{
  "num_hidden_layers": 10,
  "hidden_size": 96,
  "num_attention_heads": 3,
  "num_key_value_heads": 3,
  "head_dim": 32,
  "intermediate_size": 320,
  "vocab_size": 516,
  "hidden_act": "swiglu",
  "norm": "rmsnorm",
  "norm_place": "pre",
  "norm_eps": 1e-05,
  "positions": "rope",
  "rope_theta": 78800.0,
  "rope_fraction": 1.0,
  "qk_norm": false,
  "attn_scale": 0.177,
  "bias": "none",
  "tie_word_embeddings": false,
  "parallel_block": false,
  "init": "trunc",
  "init_std_qkv": 0.0379,
  "init_std_o": 0.00848,
  "init_std_up": 0.0379,
  "init_std_down": 0.00464,
  "optimizer": "adamw",
  "learning_rate": 0.00227,
  "beta1": 0.95,
  "beta2": 0.99,
  "weight_decay": 0.11,
  "lr_head": 0.00984,
  "max_grad_norm": 0.5,
  "warmup_steps": 408,
  "schedule": "wsd",
  "decay_fraction": 0.306,
  "decay_shape": "pow",
  "final_lr_fraction": 0.1,
  "batch_tokens": 16384,
  "max_seq_len": 256,
  "doc_mask": true,
  "z_loss": 1e-05,
  "train_tokens": 112600000,
  "max_steps": 6873,
  "dataset": "wikipedia_en"
}
Each number is 128 + 24 x the weight over its row's rms, rounded and kept within 0 to 255. Layers, rows and columns count from 0. Numbers have three digits each. The size before them is the row's rms in percent of the matrix's.

# gate: layer 7 MLP gate, 320x96, rms 0.126, rows 136-221, columns 0-47
# up: layer 7 MLP up, 320x96, rms 0.126, rows 136-221, columns 0-47
# down: layer 7 MLP down (transposed), 320x96, rms 0.122, rows 136-220, columns 0-47
gate136 112:126148113187121125116146121154120107109110110166115145086115112159121152123077129120131149092118134130115108134127112145134070122136148117147119
up136 109:074111127118140100146122175149089110100139115187131124121129110097155146112134151106110122092142146118103125134174116132097130109156123147098151
down136 105:098125100107108152096125129147165173085157118143113061127144110140168139139135121129136185152132107134158106147103128154135126120145128162136128
gate137 103:109137114125138153122141173108142129171082120154157113125154130129139156155084165141138146097140151102058097152111110141099118150124098104121145
up137 103:147103119117129103151130127100169126090148082168145133129108123159116140151182116083165130103158130163133078129129169108150087137109154173122115
down137 099:160163173060132136183129138127122164067083128104129124131123123139128119123119142154146140095133164139118156105133115145142135135137103128124128
gate138 094:115111104087116142150099119142101136108083098113100135108133127191123080087112162077153139132127120127141107101124160138086138173173158176124130
up138 094:141161150140133112093153119120151095123110101166140108143137176117096122161120146138143137086120147121094164176154106108157132127125077124141138
down138 094:139155122132165096204076101115105097147123156074131106112142135111170133093148110085121131166113132135121115107110105147152132117178168126138159
gate139 108:119163088130156164095129142107147089112154155131124140114107131107107099162123125124136161170143133125104176141141117118138107110112098165135105
up139 113:115160112108180123165138152089093084080139152098125109113125109158156140094152144105103085102151123120126123132155163140137112101135124162079140
down139 110:169172130129145123124139153143120125169120143143152129108100128115179139124160156124153142088127086123146113157073109149112094157113158144122117
gate140 096:148126133138071160165079162130091109135134183147127128089149122156103162123132137136093146106111112163125132122094147100148078129128154122125168
up140 101:110103135126118131136127146109067118152139134150150160135101105123134091101136161187185117142128126134120139123121152132090115112096140095123121
down140 100:140109140123151121128131148111094089109131087129147139170181137131154156171142165129113097136153114119094110093144120112137145121180115119134044
gate141 102:112148114126103111061149116116148138138111136110165114107120129146172089099169154150140152120115133166134110130137133122130150105104108135102120
up141 099:091133177138174140118117138156149152130165111130141103127101157085161109146096156086096128130120127127112141149127154119158127114142116127165150
down141 100:143164100101122137127149104129143142133110152106125074106123113115139134064130125137126122154096094114124101108148159122130079111140138160144112
gate142 111:068157119109126157105181109146118156158129120076085118145106091107157093134115128116158143146129158144148162127117104151081109111157148126114111
up142 108:128169123133109124156163116135113089152067113143119103117104085151143183072144166134102135117131120137128139133113120091145097128115161166082136
down142 109:130113107102159136068162141131140123094136112123164112138142114169116157142091114118122101120147092151132175155167133162138148164116130151148102
gate143 107:136142103111109130133132110104157105114148120110191168098165134164114127105133110116140132115155123073117136116137131164132151165150110119198156
up143 106:142144164149135134120179132122101148103145115125109071108090130131158166142150075074149136101123115098137105144143149146131141102106097114069192
down143 106:156158150157097136126145113133163157126143119151087112147113133158143093162150127116123154134110144111118128130125179105103129168150081131141159
gate144 100:148117124143117115131109139121113166156102137135171116098153117163123111137173125127110139098131147091091127112131098137123122132153101162125128
up144 102:116114088133086092140161112141103124151128147149167182102146103133114126099140129082073123117104140134128154138132139115144138170121124131135105
down144 100:073130113112162120129126122091152120131141121130118144091138121103130146106139142114131087154113114136131111102141098088205142106136080165095144
gate145 105:136162155068124103140107132141131132076160139150147091154107115157136093097124149138107137147112144119114126111114138143074127109171117110198152
up145 103:117142135137158141151129111061151090080116138109119132135113140121129117128136164123099081089160118106141086160151113092081131146123094131154137
down145 106:101122102101152159138139134109147129116109125126127113123149129135123114097162114103127177162084144153108151078127154144085107168113146129111140
gate146 102:133123157130093159107123127109142141111172123145127097120149152125092122165115103129095122130099158085129126130111101115080104139125139130112144
up146 101:130099102095150108098122102136129140187137130131138175116120111110121161121153136079097132091059127090128110095092127132152136152118124135100115
down146 102:108166105143111115117127120136100151122086140122119109109148114150186165164119110183137207143113146113153132116136157146129158146138113103099102
gate147 105:119107138118097134108093170164131136159121181148139154123170098126133151147108151136129141067110135109117146094113179138091101192137147099112109
up147 102:139181109113115144134149076120090134150126154112120115159173152135127116097085108073139121122106084083155127144152122163155143117091134159139117
down147 101:129175142122106157119121123140151137109186151137123112126119128133109135104093143081120119118113182099115117123161167061105084082113124117117135
gate148 096:127138137125092152111098161094087108112145148102179137099113158145124136102120111143119158115121126130149171103135139216095120134129096153105127
up148 104:125129083154127162156134135119122092159141103118133107079114133126150156134138146115177124119146124113110143162216152097151146091129090120161129
down148 102:157117101131149124102125122127155121162200119119084130130178153117145155131095142144131164155087139112133161148056099165141173129143137108107110
gate149 088:102137128125155093114141142198078139086150108115139104138142146126141093116151150133111123126116099128177094134079124124107145121155123109137119
up149 091:108121104136119152139149106134132102162178118128171136136113124129129125154152115138152128122125186126076140129175140091145108095067149112134093
down149 095:143109136107122092110127121094152149115111151140101157118140106110115142120108132153078150128127134133116149120150094111157129143143132164123203
gate150 098:107141084162118165081144124145130122141151125123125130142109128159166112112144152140134193152144134104107150184104122139107141154061132112137118
up150 099:185130119164124108142100138136110126123126127094159134130122134105093117145128147156164103134129114149121101097135137127136153138133076133187101
down150 102:124120116115123138187140169152094156157132115138160105134151152159131138155129161098113133130141120061125147130137103130101113128096130124117106
gate151 099:119102101155144122103141116117110082102174142105164152127089134167094103140112169125158131150113151081134152122110094098141108181096140121165077
up151 097:196136095119116139125126162136135113137120109128107140119178123092136157134153112121130148128146142098094106061164169147144123132088088135133126
down151 097:113141165143117149117121147142136108087119096080160090137149148153152130079110127114095100106084140099160175133127118147142091143114117112155118
gate152 099:097132141157083080094144117135121115113133120096108152156142058136133108131141129131102132114133111117137112112131124130149097103123102089161122
up152 100:117149156141089123113132115105124058152136119169159108109129137140127126146115127130142161103143145134156139140157166160121119130112138116104147
down152 098:125136087138084171144084136128138174075134088127125143127089126109162132143134116124124136165143161131170085097142126149128141131143117107110094
gate153 095:128119088150145120144114158143116111134079133122156107117148136099114125125172203151131151166143128142102093132115107126154132108189108113149129
up153 093:077151143118148132103144170172136105150132117089089168078145109119135115182140104124100110099116120124131169088122148126140096158082142091146124
down153 092:158116085154155119110125108103143104120103143124134105127121140095149119103140163139115103171156117133111107116117127100137177128113145126165166
gate154 105:118134137099100121145093178156114141122136156126203143142158129124073093162110131124125150101145089100146111117111146140131130149183151107101110
up154 101:113147176120094098126130119134162129079156085108112134117111136170166147102114137129085084114106132101103138130083155145089146163124149109166109
down154 101:113115127137131113100091146115169130108103131105143151125125144102141125122221131095112170146153139124138087135086114142144122098160144110166090
gate155 086:108112124101134161081125170147094134137159131112148129146158088155070111143178131125151176105147132114140124129126104170181102120157139120141111
up155 096:087139125084106147122156176091165165128095140118126126111062122132126154102139128171140120122112135150151143154093118102165105136168150155113159
down155 095:146115137149143146147131181156117116159115110095158133105173125127081120128164140131096154122168158106104124124163107099126100130150087126108113
gate156 098:160120136086080121110128139113111101139094129152104131104131120131137123108152133096110114090131137148178104109119087172106134157102112104110104
up156 092:104119161137085122119132107085121142116115124133186119129109160124120144143140114135146137117140134159151083106146097124158086104130142165114099
down156 096:177138126102128146119164125137172168143134113135122112121168130125136152099124106084108130081129112119112140114118160115120148142102144107144154
gate157 086:112097131138159114154102097103087127160145122111117155078147158127113153121143129143170124114109143135152141113117139121161098150083158159161132
up157 086:160126104081123128151139127130113129129130146140143135143144092082146110163116122172128112142147181147098172132127122144127170097098169138117124
down157 087:134066156166162103119164127139109135110091133121044136127094135143143153144141131122164098158115119099128086109149125128083126127161137117094152
gate158 100:140119129101100128137137144158125138109100152175156113134101078134122121132164101145116158110117149117133140133121067126169157139138103117137124
up158 095:162133128131096125181094108116132098101089134111137171146137085147108120102120108096106132133137092094100092131114117150108128199098123149143133
down158 097:117126124176096083087139145143093110137110110148111121133124127132120085110113142165096071127152167142072112110131151067111095120136139153130093
gate159 107:110113146130097137089139089174146104160132108136137108113083111151126119143077101136135142163134113165139134152127088125148126113158105109137108
up159 103:128101139114126110111132133125130134127102102149136112132140102116160150092114120063113154122090154157166126104133157123096100146100170130105116
down159 109:088135168160131108162142111160139179143160110134106138132152079119157088114138122152150157126123097158137103146123105111141130081130132122146136
gate160 101:140154107148130118146104118087134109109131137085143119128141106105094099126128128152133155109129124069101143077140114119108076144140120130141111
up160 103:124109127134097120100114120123129107145126134130074138118150164136153185127133156105130177108126108141138121131113120122149105167103097115126079
down160 101:145144170052104137147129125106134141110129139134164186161162120143112111109116101122149157115126165110158134088147112131140157091166096121134084
gate161 114:094143162140100122114131158139122117140135124093135170151152121126144073171099145136130163131080143122166140148157114121098107102110123130127084
up161 112:115142111145121091132134140131136114148107083173127189102130159118127128082113088161129123158085157146144126092149129139083141171125117128144117
down161 114:101119104122083126168162154104108103138080112144133101094117123135100104150122138075122159108102116101138145143146108146094138128127160124152141
gate162 110:139141133137097151119121140113108140115076145137145121094126115106116106158127150124149145157113112137105126148120124133125118166170137135121112
up162 106:138144111136145147139139153117130149117137146126129142156089101145152131126103154120105096146119090135111093085106102121135152111131115112099187
down162 108:102142164115115140115139121122167117123135131082129120098179148120145156137147129143145150168112117111128139157104126143114095148100205080138133
gate163 103:103126112112094117145117138126161135115101125160118137158136074101158069106132141121101145132130126122137172135086098127161138109144162145156119
up163 099:148183142163169140132153143155164122101137159131151140126111121096125123153118117111153108138099127144131137144128174185065124173141125094117152
down163 096:080135143121116177043134148120117111175160085149122122169135135165155093138123115104149114142165102083114170140151091104151116145111135137145141
gate164 093:107114099129142177099100109174142125121187144131140139130161147131093129123170118080159144129144140103147151102121099153122112139153118139129135
up164 091:119159142140174076148089171143106180097129134107135111172154146087107128126159070126122111141155132138127117102112113117146143122150133123127114
down164 095:155100108119139089142148136085143111159112081135091124168130150093154130121075112117178134095095168144065134155116100150123127144142140099114182
gate165 097:146128090130148094109143132141121133099088128088141174145095116164133105105121155107114100098106082140104130111079149131134142161131096127118146
up165 095:169122140151140114107113200157123135134103136132126144150153090147101123144133113143138139158105145128122101075106110123087091117159126146161130
down165 095:121125117132132100134145125205120125160079144103139147129146106089092103095178120149128146148089121131153103152138115140142149113153071109111082
gate166 103:124170044145137098168093173131135120114119110110159123153140112124126110122141116061097126097153117095120123114151171118128144142148135161113104
up166 103:120115144126076112119143127113108156105158137153096104103136164123119125123181139138080100152086138135170130137148127101120165144120133096136137
down166 105:143088176137153102102137119081142129124100154130080100107116130164097104108157114155122185116149117172128138154126154148162128161098100161150115
gate167 098:122100119108120111085149087169097155101107139139124105072128082149129134105119123195131115142128105135095136131133137143145093120138146106111104
up167 100:091109115130128113121197118108125101139135151126137096160130117126136118135164118135154149110141146111111121118123100126129164178095107140107114
down167 102:154151159152120126107099119125153136120121119161147115120137116097134088143128102134134154124159112097102175120118175167145119142125124053120138
gate168 106:107129150125148079084144107127125121156123140122107127129142080123076109145125143157131167090155115123063100137098088143171066102132174137117121
up168 108:139115153113142131091130121155100144149165133132149120134119105136104163138114133118136116124149113143129151125102070114163111110150142143111097
down168 105:163113155130136130110170093088099080138149138151137104142116206102128124113128118145139139114155110119127182115118143113170137146137129119119163
gate169 097:115141127128131100167114124137119119179096149141135136056124151140098096086080151080106094132143152152096104116124137141124112123126191125149116
up169 103:113134128139169113161120129150166128170091139125136097118150141116097095086066107103108110149176109127175107108110087130149133132077129124126120
down169 100:143102113145128127138105161103130136115097135116124127081106170111128137126088158155148152124140119166127148129130098105093115088115139154140139
gate170 102:067167141130095094134163107141132123159119155145140104117110135107122116156095154097092136101145119179114113198097124117160160140112111157151149
up170 104:161121144088147153149111135125156137145118157177102120143110118157126133135133131117158152095125147125120127107139130128136121122106130136160092
down170 103:132141143153089104129158103149119135153117104092112118101146145097143163147106153140122129139105135093131112152113123091154130115091127127067154
gate171 102:120106148144103093122119159138087146124136125178166103113125119150157132102132147058116163112173110122140150115100122099156089127121111106168116
up171 089:070109137140116093120107142114144110171116143126134141132130166113126133112116142124148107144127120117138127125125082138130177093181124134161107
down171 091:150128128110153167127136122099120103112132133124154151085155116101125161108111095154115110123134144110118101124131138112106161104138124166111113
gate172 096:128139128113102121116137099168116087108131117098118116092154110122114126112111102163122128143104110146098099085116128138127084173139123126126111
up172 102:135107128119136160127142084138102119131128153161133117132125113069078112120131115137107096137079154152071118188136109130128091135104178141110119
down172 099:155082142135141146120118150131137219101145135110138120134178141123143120143144112125126103086120109118106137120157129129164138098096125119129097
gate173 093:129127102066140113130149133168137109147088160131149156140136148095089113111149157104106152136096107124111125090134137131120146081155086105120154
up173 106:134121142127144104140103152122103164141138138096127132157150113139155162098099163158148130164153119145096151130122091139105127134143159138141109
down173 106:148110081156117095140107180176130105132117111155122146136141113150151138128163149132131126120133155141124111130101126117127172142158141167115120
gate174 098:156128104114133143088115127157114121119111160125157097141171139133159142131111110145164159132130107117135150128127122162113125114108145158141121
up174 110:105143131146130126138140168099136088170093169084139101106149131105163142091129127112137111122147136112173131151163102121121134077138134158124162
down174 106:136101118110123121102143123136156118207088164118133167093128120110138141106127135169119135115138129118142147114117127088113111110148121115100142
gate175 105:123158146089068107109096098111098154125171146122150133144120117074128130152103107087126129133142118132147121163117114141116088133120135110158154
up175 110:121127141137153133076137131151152138142181126130088124108160089127171142116125114114158126107093109141128094118124165150131106104137147174147120
down175 108:100135097086097104080095120111143137175140136084150109101164094137148138135154139120155146161131119121117159117112125135136117112123123078156068
gate176 102:113146123141125138131148141120140171126129174130168102118131106131063106108126122118115152129106132109122124129042115095154136142132102143153068
up176 098:152141139096140137137123147118169120117139077154125106114081157122168131128091095153109103107103092111139128122135085137130158114137094126150167
down176 096:146107115142077146091075105128129100119117134168149113138145093133113127142153108108136171120159138162087128134127215162118133169108133124087086
gate177 091:150145138145144170133103087106122141150113183128112102169137095135136125148088161138128122121087110077133091132147126163107119121153134129151136
up177 092:127124135121144119109113138094125122156139087159129128099171096109102150152173172135136133135113157095155132117127132111137130054162134162193136
down177 093:133155110146074114131121100110104157115100169132153141165142120125112118123100097143156116159119086169126120131121140095122112156100131165152150
gate178 104:118158103134112166130163095145098135131118133132178154107092134107147126158131121146123115109101131147058154140137128146084113123092151070122156
up178 101:112117158135116103149108158124143116115119139128094100117131141123141151085119127114151143106143071125126130099157122119151097090112124167110115
down178 101:133103120119184174146154132133116133106191165117134149140122141115148111132088128128135099148122094119137138141105114133111136130134128108120217
gate179 097:139089137087139106178125137128129134115101170134162173130128133180152095124112125116152160112161117129093148092138088146129125144141145134153107
up179 094:111137133145111133145120131175091112132138154166153137119143115103127106118157165164096147119110144129128124140149103167143130121116152126129141
down179 095:133103131112147142119147110130105121175080089174118131130116134115164116150109136059139084129148107123110111142100156136137191125139135133122099
gate180 105:096143148136159112147118155131131102100084119177160140112127124118138092133145157133115116145157156098153155142095134105101088153137154072116139
up180 109:103119123123150123138110128144119097145120138142141157110119139135099161111118079112196158147065152085108132112133129193126136154138109140120105
down180 109:130137131130129123113130137150133132107125137141105130102083098101114111167110149154072094134144086108143139125114100147148148158111102158121124
gate181 102:117156130128106139123147178164131172130106109102149174114140164131135152130139106149154158139103095138120163179120099136171106129117163141119142
up181 098:111102100130148127131101124147106115128118142118125116115127076102161097083094136117127119084132141106137107146128077088125126157095148089140137
down181 099:126146146086133152102145121141135162122156093174092143137120147167084165155133087142130173151110098173174132156116117114132123114145125104124152
gate182 101:119123117112101156125164155122114116136092171135155150073107094095115126115157144121115152113120107135125071159137107087159114154149134108170105
up182 098:112151146150087110167127129123131132118088159148144169180123092127113078121148131131131178118104131126068151166142124159130096139123160146123124
down182 098:102135113137145127119100116144156125169115164117124131140101151153120107132100143125117098128151137148143132094110137099085144089119083114120160
gate183 102:146128109100120175053167101162141135147150128127161119119121130153151160112104153132163126146155125158052139130108111141113151118145143120145093
up183 103:106137123177109183107155105140102121108153151110139090130061088127115119145098119164137127102101111119154139131053131127145079140141147107141133
down183 102:163109084153134134120160075096140099115113121159132118136106126114134090136135129117107172140140131146160155130149102124113178150113146112159129
gate184 102:107133136140128137114130159161125154126149157176157090123122129130134148123109089117140115145075145155088166143123110146142161138132134149150132
up184 099:107110102093152150136120138116146114171125132110174137132120131084107113136149187130125150086104125144130123127093115077118129096154154103141153
down184 097:123130127127101135126126137126141138089106136170120116099162135166113143131137101088124150129120139149153155147085137136157115135105130159083183
gate185 078:145114131123117124156149090101167151140155110143102128135089123110152173135161078155131124149140168153137121129130157120165150131087110126118168
up185 079:179112106170177139112110115109138158137119103138122137146142148121146143166147110144138084148125154122146157128176179093161141119134137153112136
down185 075:112137147090116130113106122155092099120105149118158145104128115137111096103094165114132133103124090134111126130102113148096121128138128095141102
gate186 093:118138134102135148112124140141136101145143167121172077148181113104152109142130113133141168107123162146106088145123127108148114097137172144164137
up186 096:098103064127150078129115075191123128125121143104107121110128100136153146169101148142104123097134102116113165130118157154146116148114125130198155
down186 094:154093131070109102139127144145149121121161144135139112100150118201118103099126112165172129104118113139108118094156165135131145129105107134100158
gate187 082:146121136082171136137137102135162101079111104089114129129142163149106107120150149168137113110118085129145162134178135123141147151118121124136140
up187 090:139118104085096114176130114127140168125118131122120110146113099127137146101094090187120140189121094143106104108133102110139130094123135150133164
down187 090:135101160112131172099147102153124145138130112068096136129142156108073108138125149089118122090123158107125113143126165114154146160142115105116121
gate188 101:105092153115135075105117150063142081127081109116104087109153095166147121052116134110111115145132160119163122128141133135114105125114125091148126
up188 103:087112132174103092103107125116129115120089086117147115117108105118129141134119132099098110155134152118164097130111140170121134141130111113152149
down188 101:108148145154107173174132137148103154134092123164116106096151144114124096198137117146171145152127101079127154128109143157100160163115115119112122
gate189 098:134149150109135116143097136128122142163102130083130125142143104160100111114119147149181137136109104146120124139140105175150094142175129136115109
up189 094:129099113139116132129170150152156110139175145122098128126154144100088086154111153115139140113188104164155095090130109113123121082121130141162131
down189 092:128142109110142129128142096099120127167142124100141135133147129143128113107102104135126085116148104096160104135122110119114124135094111175114165
gate190 103:164152118118120156106096122151094149160090121110138184128089107146126116153109122102147147143144117112102098137122100133131131098113139160138081
up190 104:154133169110109166122121142170153120137128134099182105140128130154132103101125122175121099123104112133136147127140104096137141151105112119101129
down190 105:108121112117119143149139124102105112120122120106148093091129141130157145085105162141099107132128109144155140115163108122100115101092178126130102
gate191 090:145134112070173183109124147155147128132138099128139177124144092150093165096159095102151134146071125124118108146117130127123130164138136155115104
up191 095:155150112117087128099111149149132100118144150161149160156164133125159132107130121155193190156083144137107128105117061115136104123149151110127151
down191 096:134114091083176157139136149144179138118128125108142163147116114126089129109167145084134107142102126157128150138113129111116136115150115126106110
gate192 091:093138114084119138115158155130146145106124106075184154078139123110128094163141130101126143142127132133145134106108150138169115142117113100127123
up192 096:147143115089135149119115120121117144115141091135077111160118111137137121129122129153129115069154117126153143142178162191127122095158168089134129
down192 096:181119132186094125161130183138126101132156181101138138108123102156145149121150121153132161137116122077135119129119123122134132104133143135121128
gate193 103:125163127132096104137154151124115152113140105138125119122113156125105134164151185135153199138099111145082136114131151111128130141134135147109116
up193 098:117133163120125123105117151146123146114121100112170132149156161152140129142128134121148126153179124127135107150128132092132156156130104129137138
down193 100:136107130124136140093146142133123177119166156120110135129176092111106135102161093122130147138149111109122137144100161161063134126115094117160127
gate194 097:135137123124110161134155115120157106113145116131125156076135128146108136103105133163138137112159091114123105145065175154128111172167134078115148
up194 097:103097107103104142140107153158128118119123090081161137140141121146158149128154082117090085103139095140081124097132172122113127157144086100125109
down194 099:129116169111102170103108134154111141116135138112087093125117158103155148163113177114152154124151128154117127107145126167127101166133132158117100
gate195 105:135116143143165091157134111113116140097089121132092114064108109118134087136101176134155130135151133165088128140098112157128108184119135108151109
up195 104:127131138128130133128156116148134098124135159160151124101093165113107126076116122090122097129133137141133125110119147171115142167103120122141137
down195 104:116163122191120120098127107132155139124126128152123136073108126114117085168122113167132135178133113119156139159095116110144175165153125122133147
gate196 107:116149126141094116126119125134131084134106136143167112118116123191084154117080124115125122133119093117135117143149139145086127138153162171132131
up196 105:137104108124162138147129112114145092114095118127153145110120171132150116117134155103138123137159126130150104087122095099114124126151139155119133
down196 105:100181135138079160119132091145169095098154139135086106131145106121178132093087158124147129149128081108146109075082115168126140110115100149156120
gate197 108:126160169122113106097118134125146122167102120113125168121142150157135103178114154093135134096112082134116135123137113109125132095154132122102127
up197 099:111139137096151122137115114148099090154114134153124167114130181117188121154140119087131136115115099152081108111145096112110137102164133167154146
down197 102:129116124126148089092135160157139133133115133099110067123111106119099162130098132165144106148158136094119092149134130144149168111125093114091128
gate198 098:117126150128164081112114085120082118158102120142191144127141146106122110125076124120099130127129159110122138086132061096080134117147109144136105
up198 092:160095093138149149124127084126100104123154123140172104102124104133138097100160112115150131157144161114109153111086113123132144145119103172123140
down198 095:119154103119139166072145107099148123114168119114112119134150159130139086115160132130116188130157163162129179124095169116141103096170123119106123
gate199 109:149128132114101124074156134172093097128131152157167150129091132124110127106100129104065130102092130162114157105166163125083073134136139130142124
up199 107:118076098163133130154151128130138143136164175138087139159148138104157157117149145083116120114138114146134102108079141156124176087123098116117104
down199 106:120110116108107136136138122116123112152162123135119121112124146125124099126049140132170147111130153102121165139116130146135120138099136159141105
gate200 104:126153098135132110108131123118130162106123160102159154125127140173100129102088142114157131081132121123122115113103075137144131099119147113092075
up200 113:121124131110119091152134152084124137102148169162105108151126104101085141140092093134133140093119133120125175150122136135173149135104121084144134
down200 111:140120124135120124193142133144126077162149165095125130122098154130103112162128074145119162110121154127109137134128152186146120156164142129122111
gate201 098:127147147113138139116139123092126090099139105169143105140145169151134120154135159101132149117111109122109147137147120138093124107171112120185134
up201 092:115139137149076138132084114079171176173128140135141131138111132142120129096108121107136127120109139169148135126125109087106146128130157130133122
down201 095:126119116107136143099123123156132119051106121127107178160157117119156133128102113173068125153165107115157133111143134106158146124121136150139135
gate202 094:135143130100127147132105145094136125109112119079139131154164164156140125119133126103166161110162101104074135118150102144099095157165109107083122
up202 098:171139117121131133174122086128146160094139147148129117162171121145107119160120114100124136120126129078113117139144168143162134109127111144107139
down202 099:115117179144174123114170130148155149108137142126128131115127123143123155125176162106173149149102143165122124149129133116141044131135130126156126
gate203 095:101125156147108127125179145143175109183080110144110135117115145145127134126077117117085134110150086140103126135123148139104098134171146133148102
up203 094:144125137126132173119116113118168090137134103124101124136099162122105092135142135128125160109112179123145080135151123131126108144128154134144141
down203 097:114085146114118100130157097161144125152094111144098121128164152117135171075092152124115155095148117160115122121109139093145105132140140117105114
gate204 101:120152128119116166089131143163095104107156162090111115138170150122085168137116143133122104139104130093122098149128125138170140141132125100121087
up204 098:112142136124139099108122151128181141135119156114121121111139125095167147123085127096122106185128143113123100192120120111133135144136105148129091
down204 098:131131151150128061147151152149124113128114127105109169094130119115155146103148146169145107075141106176121156116163152161133131114120137129147193
gate205 093:110148105147116148173124161144154109157143108107121151137144165167100118140129111141127135082140150107141148133129091134096059131110122084136105
up205 093:124155139125132181159121109104136165107123101170099094136118074138142171144115125188159126133096157156146147136121121152106112113116135154148142
down205 096:113133114145147125123107173113094117100117114094103119110116116135054162130176122106109138143125196127118155141138142092146124119156111077130146
gate206 105:104119139132099131128102129128108157113108164087139127089139119116151168131131094185114173110125100140135128132120142189140087081154106113103144
up206 104:109122099136110115126167131158118132119169115130105159102105154125117124141145109158120098142105152114199132081147137142152136178119133094125081
down206 101:130132169121146153164175172122111146125143126097156178089065129072104117148120157173139134119135095141110143146101156151122160143102143141157157
gate207 091:119137161118115161086132139179123134110120092129150161118154127138124097137159129097155143123131106151074119169102121104128148131125127098104120
up207 088:150201132131099103157111129141140134130117122092110162137101134119101116116135074123113080170112153104128090124125087138150149123089098086116090
down207 088:137133074141124085175179105129114116140118132145125082144130132122132155107092076155149115187106151076144181096160131140144111126094157142129105
gate208 100:144166104140120141125074148093112139164117142178145143153130094110148113148146131107146203097103133118076125112133127143100098093127153158109125
up208 094:157128103086134116121114118172097134119177170149155131114111123134144136151118124145096104126085096132141139083164147131180170179144097097125128
down208 095:117123122125073159114108150071139161143121107113132116144145116121133134089136139128134156115122132121151162131132090114093135106135129140125142
gate209 096:101131147136136131107137151142116133118092098102124163076168151122103105103134116151139128097133100181172107159098131190131126153139170125127109
up209 096:101132127134188099151134071145132137134120119146099169127092143157107108137081152117157142110156128136104122152111126126128085125163136116113106
down209 100:144082128078148158105113154115097138142133146130141124099080105100120132092067144120157105115138124151099094086137148155140123142155138107128101
gate210 091:157099142121112114147126156101094111133093127173151149141101162118135128150110167125106122137145040068127082102114082110130120154117151103126110
up210 091:103139159093067093138154129125147131132124110096107117150134131150094122146095178096144167114136120190126167133119128126118125089146179144122117
down210 093:164085155080129127154127109098127166113114100125116143112161156109135134135170125151127099125130173074118106095110156098132113138162142112136114
gate211 102:090141091107127109077145143145115067148142129140131142119108083156168090129137164139121108128137151095110130140145110139115094139117134121148133
up211 100:137132143159131133107087125144119151108140148111092098131135175187137116111101105129129165131168130135123142139100137146121101093151153116148143
down211 104:117124133125148123110141155124110052113113106122155142105098143107182172119149152166111136128127170097159125140127123137144112095071154112112138
gate212 100:152172155104107074120125108144088124101098164129141153117162064118121098106118154156132119128147075130129127102135146151164114165125163135118142
up212 093:158137099112134120148085166133084111130139131164140099066139139148149130167092145092132151146144151101107108122160152123130108085103122156150109
down212 098:128125173128143155097115092135164176121137113148118156162149147116102146092128092166118047121137083153148096132134146123134114140144118095128123
gate213 113:107117115106127125153114092129150085115099151112133154106132078127131121080121161163132133164103079122141135125083106116169110113127112064130090
up213 112:152133121156149144108146147122122133115137139180132130115110184086164139135105123122130133157122138115135128198139143111112151166123138129100101
down213 110:124138115146116134119115102150109099088099097145097132113097081190098095124131134159144135107124152126155159166141146113105140136120160120133178
gate214 102:138152177145125118126079118116120122152148147109144127130136122150124168134073112094114150130141141129151123128108160096132143156120148113156140
up214 103:118080119149132079111115142150086112140113110134186146103116116093106081122159075161103152140110163145109115120128161150136130164138139084168106
down214 103:158151143116117093087136185125101161128181134119176095155134117133093136133144084158132120133138149106142128155125087133138113119135149159148098
gate215 099:129165139093149154150110137124092121123152165101120134145135099128117116123117152140102117138159087102084118118111130163105156105145120111116116
up215 104:144141142197131103119138101121135145097118136134087118140150112108135133146125156171112121087125102156133114139129117111129101086107099086144073
down215 100:125140156157151124104129129121125084149098120116126099141131104095136137107076139071129129163131130088200138134140098121157126125123090093096103
gate216 100:143133118158158150120151108146134132121115091117142142136135137140094150152075139128116136107088159133132106126131133111093123114186110103126092
up216 091:150123149113085145113132173103153135151139130134072094145111070115108129115131115132099135136153132124134103174117151133132158113083108152142122
down216 094:112119160139164139140110126134131150105107179163100147124126137136113119129119124115141097151119055120115105083135101097111144090117061105076112
gate217 107:058138142131131136155121117125115142112122124087136144116121121110135084109134153170144104109090113188146163144084131191120116122107171102101140
up217 111:117127110122169095132163102120127103082167129150146086163111107161100165178116099111168134144125150155097131133104104138123153168107149108120126
down217 110:155115107114125109094111131103163188110153159160136133131160151127111141142076127052117130082170168152137160150120134129119100166120129131124168
gate218 101:107131116114150126126119139132101112101154166120171167115125146105125072147150127166128156126093140105078161139161112140094113145149161141121149
up218 101:094120133098125131115137108156106104138151146151070144155150119147142152110138099146147092080156128159163096151146123148153122156091124083162099
down218 101:118176165163124093145147126121105113131155132124162168149108140141090146152141126114139139121100115102124116129110146120129138093119133160101095
gate219 095:161118109126150104147124122177117122135095113129170125115141091140141119105112107098096138106146136143134120130119136128066108128149158124195122
up219 099:159142120094125156097145137094074103155113134083150142113110143102134128143140112167115136167103115155192152160115119124150174131159122104110139
down219 099:132126130137104129143070105142087137156115132127138135144158098089132139132115129092106148139123108109090117163173096140138124137129144135111120
gate220 098:053197143119134151101133090115136111126121123138128152126100136131165118116125086160152203126136146158098119131128145129139115145106149092169134
up220 094:111123124147135095150080130105113168156144153114152115121173108121133156139127121084067145139149136160123136142188145139088152111141132160104136
down220 092:099163115092086134135082175141137140108129111111195168140116127174148122093140153105077118126150169120132115104154154134135126116146126127150127
gate221 105:145121120166131099132075105159159128148092097094158139119125077086145145195088113136127147128145101155119110139114129115107109129146130095112119
up221 101:150117137131094143083167120083105101128123097144145161134123090139143156117198183134107150131104149155157102127142126123097116158115085136105121